From a checkpoint of a small transformer trained on Wikipedia.
Architecture: tied embeddings, ALiBi.
Training: a variant of SOAP for these matrices, 160M tokens, 4896 steps.
Each number is 500 + 40 x the weight over its row's rms, rounded and kept within 0 to 999. Layers, rows and columns count from 0. Numbers have three digits each. The size before them is the row's rms in percent of the matrix's.

# layer 5 MLP down, 128x512, rms 0.143, rows 55-105, columns 256-383
097:393487562470572508498460562494491462497494527537479505438561464505473524539477491534518455532521471476495493564537494484459483438462502431521471523499487588485505553590417534538543510429461496530393475437511483496495488523445425463508546456489439425484492514522494443457491521506449523517461562446556501493463541433513489429467493522447470461472511578454431440462509498496532524556488
097:559483450488504490462583511528469554469446538493489529490456412538512487474507508540558464415438447541449502516495482520523472475501516453444580508530514429507439494466556488531546545510514558544482389504548498541553493531495474453568525496478457541517529522529514505455546493485538424543459461490526488480483519506496554546504441583440497566499508503500542441527531467468564520495580
103:595515503516469408438509521569483544444490464470445487480512522535530513513401454472458475474488493453438507535462475496478443446509533515454508539445481492463472487487505497496508523511476506520441434481477476524505477451548571529540494509447451466473518465466497484470450437538502507543568535537502459477534487504457542524530496504514561575524559364457556483490441471481499419517489
099:514466473503511485466399485499550456609483514529465488485534471479465527489529518501509508492523420470497510543481558519465513532501517473402523530539426542510551473516508548491469413524506515493521556415517475478440517553417476448496442450494422493442493499521541497542496417446474478482446450489462482530427439547489472497539533504546551450422559421603417452510526537497509525491516
099:503534524534522425463450540554541529436549473436448524546408553515536435487497487516514515526484442483485529490505470507500442488520564472553491418469473534494517471500471496535521456588431508529532478559501488517484460472505551530617527505481483480514454512511513568498519570601559437496471530456525494452494470507479520518558508540472438515566444493489522501499473460585538449538446
095:505479538504489513473438490532471504444498441500419489532566484528575457501472504462605500489472477488502466532553469530498459416507523542517451523553478563460517517466499536453445531520507504518488494504434522462527541435506521488476504514517501559518506467538530444449475554557514432494563550507533476489476568517490479508488455431536537515571493511496544530532522469518490470532473
096:446475530499557510509561469530502484458501520500501477468431399471511518440463508538515456498454502504569509500570568479504567527494546583506557485469508503451489463475504497515532500553513458518520511504554475457483499525577514462510518491508447504468477515533511454488514481501447525450435533547540545531544494459506473365520577548467408450479602507480533507535506386502410539447531
098:490536452446467489496519535520465471478435564513542479470443527513486472490548584491481499505544573550560530532532487531537392476547510602512512539547519487475520500529581514564520519459536500519488580410490505532490575467506486525537514470449451460544467434554550519517484558499454567462551471466486513522507529558505495475495465413469463477473499483485570571525525452583477530461488
103:471481470527444528479505504521512629522491457489450476514489513500497485471500470501497552485542574440457508447495446510536474519468511597487486457530480506523449457527466478491554474509523515544480467494466498465540498516539530510446502572534448517505525441537463530476532474561523420537526541520464588526489462484515507503504511420525493435562538540569536449508565434524481518488498
110:545427486500555457535477496480521544536444448529560479529548527506548554538523483467519494481558522526409529551448463524458474537530513546475506565494436492523479520443524518512491523466516524551597540522517486501521574514497571530508516542468499521448505543494481467492529529522422525558484551490505491463467494530535547472521476513449501446531528415513475537511537417512528501470424
089:496553581550473461509458534474570539513490525528475434555521459489470469516542443580460433472485501475571447496464497500520505540509508551497424456517519522508466607468457480495586529472439557538494493570545546472540471508451572499518476529459496507509509501483515449466521445502506528437511466531522532488534483466542488486542494521526570474541460514517461476464536537484512542524542
101:557507491483495449514470536529434476526486552515567466504465507493537489484457412467511489502534497502467492487501491511504478465441494543478450514446474522539474537516467512459397532440492497484504511499516434506541464441472512460450417449497470461536509496485526469483576446532422518455491455510449473459449394481442424487434513424515476493485526538486530495457466527489501522518470
095:521501532505514456504533636515480459562470488522527470495510526472590556521481439479528459510541532434456483560575427493568499509482502465495448485521481426524443485553491483450541493525518477512531362467523478521485525553455505569481461520427413489482541450522464570516495439552442538530488534517561470493468549504421498473531489542504494406548532487543471520543391491483510457532490
098:542464512467552442498549514520452451530479490457580501492525485443528582477442510513497523458506420469532529553556446526436460421464450517505514486484490602437484463509481577525480516490498531554455555544417419467523538509488515502571477460493509489536474462551468501474579486512476542541523383518495484440470533506436480528537537501456562481477478404563478448514567536517490524463539
101:493470530507479508443482512510479470472498479508474521560504566479516512467504500519472428558498516456470541451615536506548533544494474450435459435507553508480534481478511434512476532471533534529466514447465474538497502578587521479522532410531464543472560445505542444551543476511467495507510478491493496521493560510516463428472460472534497515493576501507425500527495528574461469458481
099:456503570458450507543481534468536498538545569472509531493547499486552514540459525494494455493420472524539433464500468440494487508463583457401469531453476468472499473454578463508449438528426547485493503511469533486545479555531382575556521509512549483455523487505487458483538481478562494461490498481496479509450471469576500527454512586491503474455496508469457527550527489449453463429492
090:460448481462567591439495593502523522542452571497538465486451485509568499458520504477463552511438514485475524463508476508466485510474559469466482500446512460486465450486489512446446484547498512464488528489453434464453495495535499514492517490454532494455538428469495545555575518546533521385432456590515529526501529554478449579537488467498464493469478510514474527524486505527431468541527
099:460501511575485423488506489509534508498442513502569472450480548546482594448537483507459514504559546443463491525472501510472481511443515490463505524550511458539519523467532487471529532519463530469600546393505530451535502589494474542539451534457525474511478374431504513497414503468525510561499522576514466549525526472569505510463461502509527466363544544490452485513483477473550466480450
095:556526516518497469546564530507508584519455454418487502538577531520505526538428482450534446529539501413524559497507552452504499506518414555470528525509476557503501600485528522444530493463548514507482486511473453535516527546445569539520535510519527530564475505527444495540559544514544483472512594521500468447512528536506506518425510519483485612551515613535520509527493460545450574515502
103:489449440475493484483506485552474517454484511458458440441481466425496562458459551523459537500472435497592495519520527503554509537512436490464472496485535566508531534535502515494499515561439518492503508547470537467576503562479404481472462451554525481528425517492537598472502568472519538469503477470470543552507520565512488511476468456454517466479536514478487562498519507479503512546525
103:476443490504421396451511510491428487531572474509524504402478442523551517493446451455454562516498464431480477542462503528490467428513463475492550542483522463450436470526423529512519437533532448525499453538527475481461500465469433466468506452437524481477465519499552463523510465497486462555537503482439483405484570494515421525458466548423507470516506511417494471471477519499494469530503
100:523528457518567535513490486512552412462488505541479485409461384452482514509560505515458538561432540433485511472477564489478490529438467498497489427499494489430469458531478451487490477583461520502403470452490504524470427568474453524522532514495441463508486481515502497447500458501521448483558524469451498564465422526572499460584463494600528479498521490471444467512515478457488510467424
107:532480489538502590511489550479509519475485491486455490523486498427539485420473557507418445510439500489518447517412481510477462526534434477544437459422491577482515526510489517490499519503492518474597499562507504499526533487457492447497497487534515550537486495531511505476505427485479540454529493474455500520546483507502604538533541508490530555520493455477514552474513473543577526511520
104:441492523528472442494555492458519507501524467522520442531517506484461520503494532478493472464466528485449555518427531511438523476556457530479510432518512510491442494560504465434542490423494490425502486595527542509519524547483508574523564489493521518480548481527512534457484481527469535511517460486445504429497502498455507500541556497449493505483446514547507423490537510538537515427514
095:422488566483486410485541500466526466551539450559532541520465537461471550497517493524439505492479518470572538522461458489500518491456492505585571525506479487489531493532508452483448496562547428489414521504541462470534518526553539459422428553478533441578529589499535531454504542513499464560482484494545516513507477481445494394433450468482497444385485544542483495514476488552447568501502
094:523436518438469475514488503541489487451399443473538485469574438473461569474522468531464470526449538478427501542543409467494473529493562459529471521531520465527460498578474466503478464548480422570553510492516584450506493461488436517467463459418469456520509442435486495471513553441525439427461497511522514520487536466499506474509517556497500463437477483500408506495530491485495551512486
098:503460521463508468487540579543502471517484486497520518503527502495509521526484508488525531580502469508425548565464488490476434559571501470564580496461502482454392569563445548565535492418494490519507555480547405493530562549524524508477498527483476574472484479530472493485528508539470518535480531479529489430504458491473495493504560515538402548537438476533466553461600444544465524487544
101:444475440570516504501490490475436502444533451448407512520442533510465398552548430479527495536499495485461483487434501480494590521525555596490406546501477426471430542530473461516453480523482463471493477477415498506433456468491517545455509481509484437513506483503474513541467493527436471556556594563472508501499446525484534486491478560491575540500491495452509487496455509504497484482430
095:479549434466450500464482456513508511493521565548558487517469461479444461551518468406429462490523505481515485512608532420481534519487501523506538643489495527505548397498521516516575486520500493500533440455599499484528543496392543555509485544481488465560479522528515474538534521553465550534504555467491434535461544481504518472497451462499515555516500491521535523540546496471569502525416
093:551568496437532521449454504490522548487381427385488471489460450512536485470542584517486553490490489537467533537498502522528442522435463476448476490485457510547510463494508513501466510452481450572513498433434476492411475515520536438539493549470521518420490488460482514510520483496485454560554566482472502461501457514549612507522598430527500450488497487569426544546553442508520524425539
098:505491506551473580515542478513549527479478522431551534502457470500482535410466453559552558507461424466511458478548551485539538412523545452462520424540542525559588540547511438472570466497444482460583468501531534502501494519490484453488465512520478458467485535409448492516475491541473453515491512532501528444495502475557555497515479464548504528518473559456495443482537430479487397517451
090:570534515501550608495507464447459527491552545468541538532562543455518499477543509527487583534483460526493459488528442474478572494496439452538544518541545428505495485532480429499572552507493475530482525498464518518501500510460407465524524526418433474547481542469470448512493521504450489536489526508465564416458518443596538554556506547437484494470467551484475480509513455535420434467470
099:558536498456549544585592486515440570573475490470523509505511438519515523531479459538510587420544543504533520532547500540486492439528487512478574475492494543519448533435501458502460485505512557596539460495501522550529590526460572501596555623468474507491509421549531447464505546538514516537591490463457528453467540462538426494515484488527459560520521505570522485481508499547548465547499
101:490488474517548487470455517467462509462480561498573458521463451569493441507535524587506562465502451547615521454453495489541433484497405563393498483450501446458473588447482509453518489505481493433462506487502525486521394456475615544527471429528505491500529575451502584473481452502532391478430479492468551544506429509450484475480544504522471537479555471486489522488424530432555509458574
115:525565487510548496506554512504462408471451558483399497593548505447477554517441549525490459556543491476597506457490487451499463532500493517513525573553501441493537499491538501479535503491511490458497467482512498516526495477470558527546467507487510523472524510399549482513506577469561472500454472507526449483453503503459536574499511488491538536477578479493457469448539497480484543517499
100:510551473520485460538534488515516447477514491493525419483503523464481526447500465501543516508511488616384527551463442508527446517425505490489542429570514559558470435552553443502520517576475551519506573577511485465558517475596453464537510561452378503471526407553508570484593467474446501468522549470491485398540431559490529555583521490516494533497455491550540530429468501501477528466511
103:506517512439515460519460535528525494503525466411466477513535550520553554464476482506543560522547491506496588491558500547473448510489438461558521443459479495468539475498519493523525495521449541528515501486483484497501550493532461517489492465459493521470530516537511421511519558548434522536436504491507484535541450465535503544378554476505478540519493423520478501486551445532504525542495
113:468528470528411574500477499414501470485568456468425576507463528467505495498530485497506486491524537552541545389475529533498550577496534541489467531503530532492507447492469503562472527487465573526478461553501548534507541486483446542581575491542474491460455442576467466526506496446542466507507498436481536515532517510522524461464502443437461506469536524627462516520441429474491500516465
098:517495522562486451507409489487465439487531550573487497553524508505510477498474457498518475523474512507459481484453476529567482446538504501524506415552566411548502480482538478473546464562451536510527550569483512545519495542491510549523428484514553502563506498545419536494464468544542543526536532442447625585494389530475504509461491498562526491497482559522453524592422477509479542449522
096:505516455500488550496534491542469471435490498523482563533482516503500454506506554439496485507539496509478502487436529450465446494534477509550509490493529567465481537493509479469419517453522504469418454465455492484562442438491504437525540580544471415573519517496528520471539487538443412563486446442559503391422522472485474544393479500483534534466533501511505492530433490515471497498488
101:502472424437496518496521515522484414487516545513566447463535443433445542510618544527475520514470517454494524524490465523506553513531374451391574569564425491426464547507465492524488428513445463540548527477457460553525538462511474459516506436505568501544537545519553563548570462427545475471512450509562510490583488464510458495500539495487491493423481456519530524570533490489431485523530
097:476474465471507477539454524525482400477528455469577500541470486459552388447476504555496540481493498483453461520484540495539475546515519477518513497493515528492460444508528485538483540558545539543525522475482467490484472598475526472531486435494494504572510478518512498478516504496475420517439508505517465547481479489485468553463425561470509464427493531545597527546502496472467513523545
094:413520486525540521556496474482483532457543458524500479455496562507525487451501520446487532498458574517583522558516456522462551511571491455462537531473454461526490440441523468493470484570474480526496501468564526448492467505479472501462558514477474493423460461466540520520503459535442449581502518502553498458492485525514483437416436532531447393479573541497480529424462534476455495501498
094:528452524476494541489519554479559488527484503549551464507464352482499458466427474541474437470452534545509457493474474491477498513516473563499504457449495551498487549499527494539486514494533483472551469592438432600483536479534528497539511516468550528414491426501534440539477494504503516455632462488492479486450442501453559609513611514493524482552532471601428400491573540574493547515458
093:442540492468451549478538491501504554536482411510430528507501589474535516518547511558531467503504520495514620580551505565468475558489470499482470563470430495536445499509530499559498523465529481524482522575496616527466518546537420523437485442514486383451566518502503540538524506462486500533499494509572516494506535477522474522505521485462522513475530478454497538478505590448440512542583
095:510536495430516510483523502444551545432530524462486491494554420467513495488486562565493457489495451482521557476461515487492551505526490491489521459494518505532523438532467512526540496470533496484478517521490450476487472538455448513480462411480556526477495429515459562478473353561440431473501498488507470561517451524546574523597428522464529498516565528494486532452509489539491578501464
105:416507510471509479526480473520507527496437467570511447555524482574492555518549437514466572544509555526435483547459418467465546531538558516550426458561548391511385546529464455468495480598501552482496481473481463513482489470515496504599520515585508494513491527505504521510484487454480555487479553478528507538483431511585511499442462561523518499588491488485497516430501546443471496485591
101:533481412536521484460464537463531503461444461540448437500509463478478455546503475439543518545556491522468476477490477518514499532480473514567522528488452499449406522425504452495495566551474464525530462451507445504493503512460508534444484527455513500538526499504573474443478534497462535435594510471485463539528512459538485519539476483501525560528506494530516492536518507494467482506462
092:483442471499513521473440518530514557539460523512446502501519537588496479566491500478485555437496515562522513444512529490488441475523484551489496528556465498512543536495463567539542532487544467481416434457540529471476547512514497517420496547510555526525456508507559509494513607490519538452548534512495514489535563530487512483444429521428592479573457565503542449500570500483483514486455
098:508478439466453494512529498438491449509492484415479548506482574485488599498524482471537458512493530446471498512507503503505416488474445486427463531508535583438569443480427469496452499485467469456540525504463508462412474388499491521544470523455502465553462497519447478504553465491520516430516485545459452458449544528444521477572498449428496533458457489483486490464428531540516469480489
099:491447518518495495437488517485509456501487467567511480536500536521513410509514466503498477457475495453491479522432495470545542418504504528509436464526486457528475514538473454513437444553456465495435420424401569428495459467511501527512509442498474457445467457508464538496482506492488428537462467475483475505502487484522511507496542524540521446478517422475509448548492478491561511479466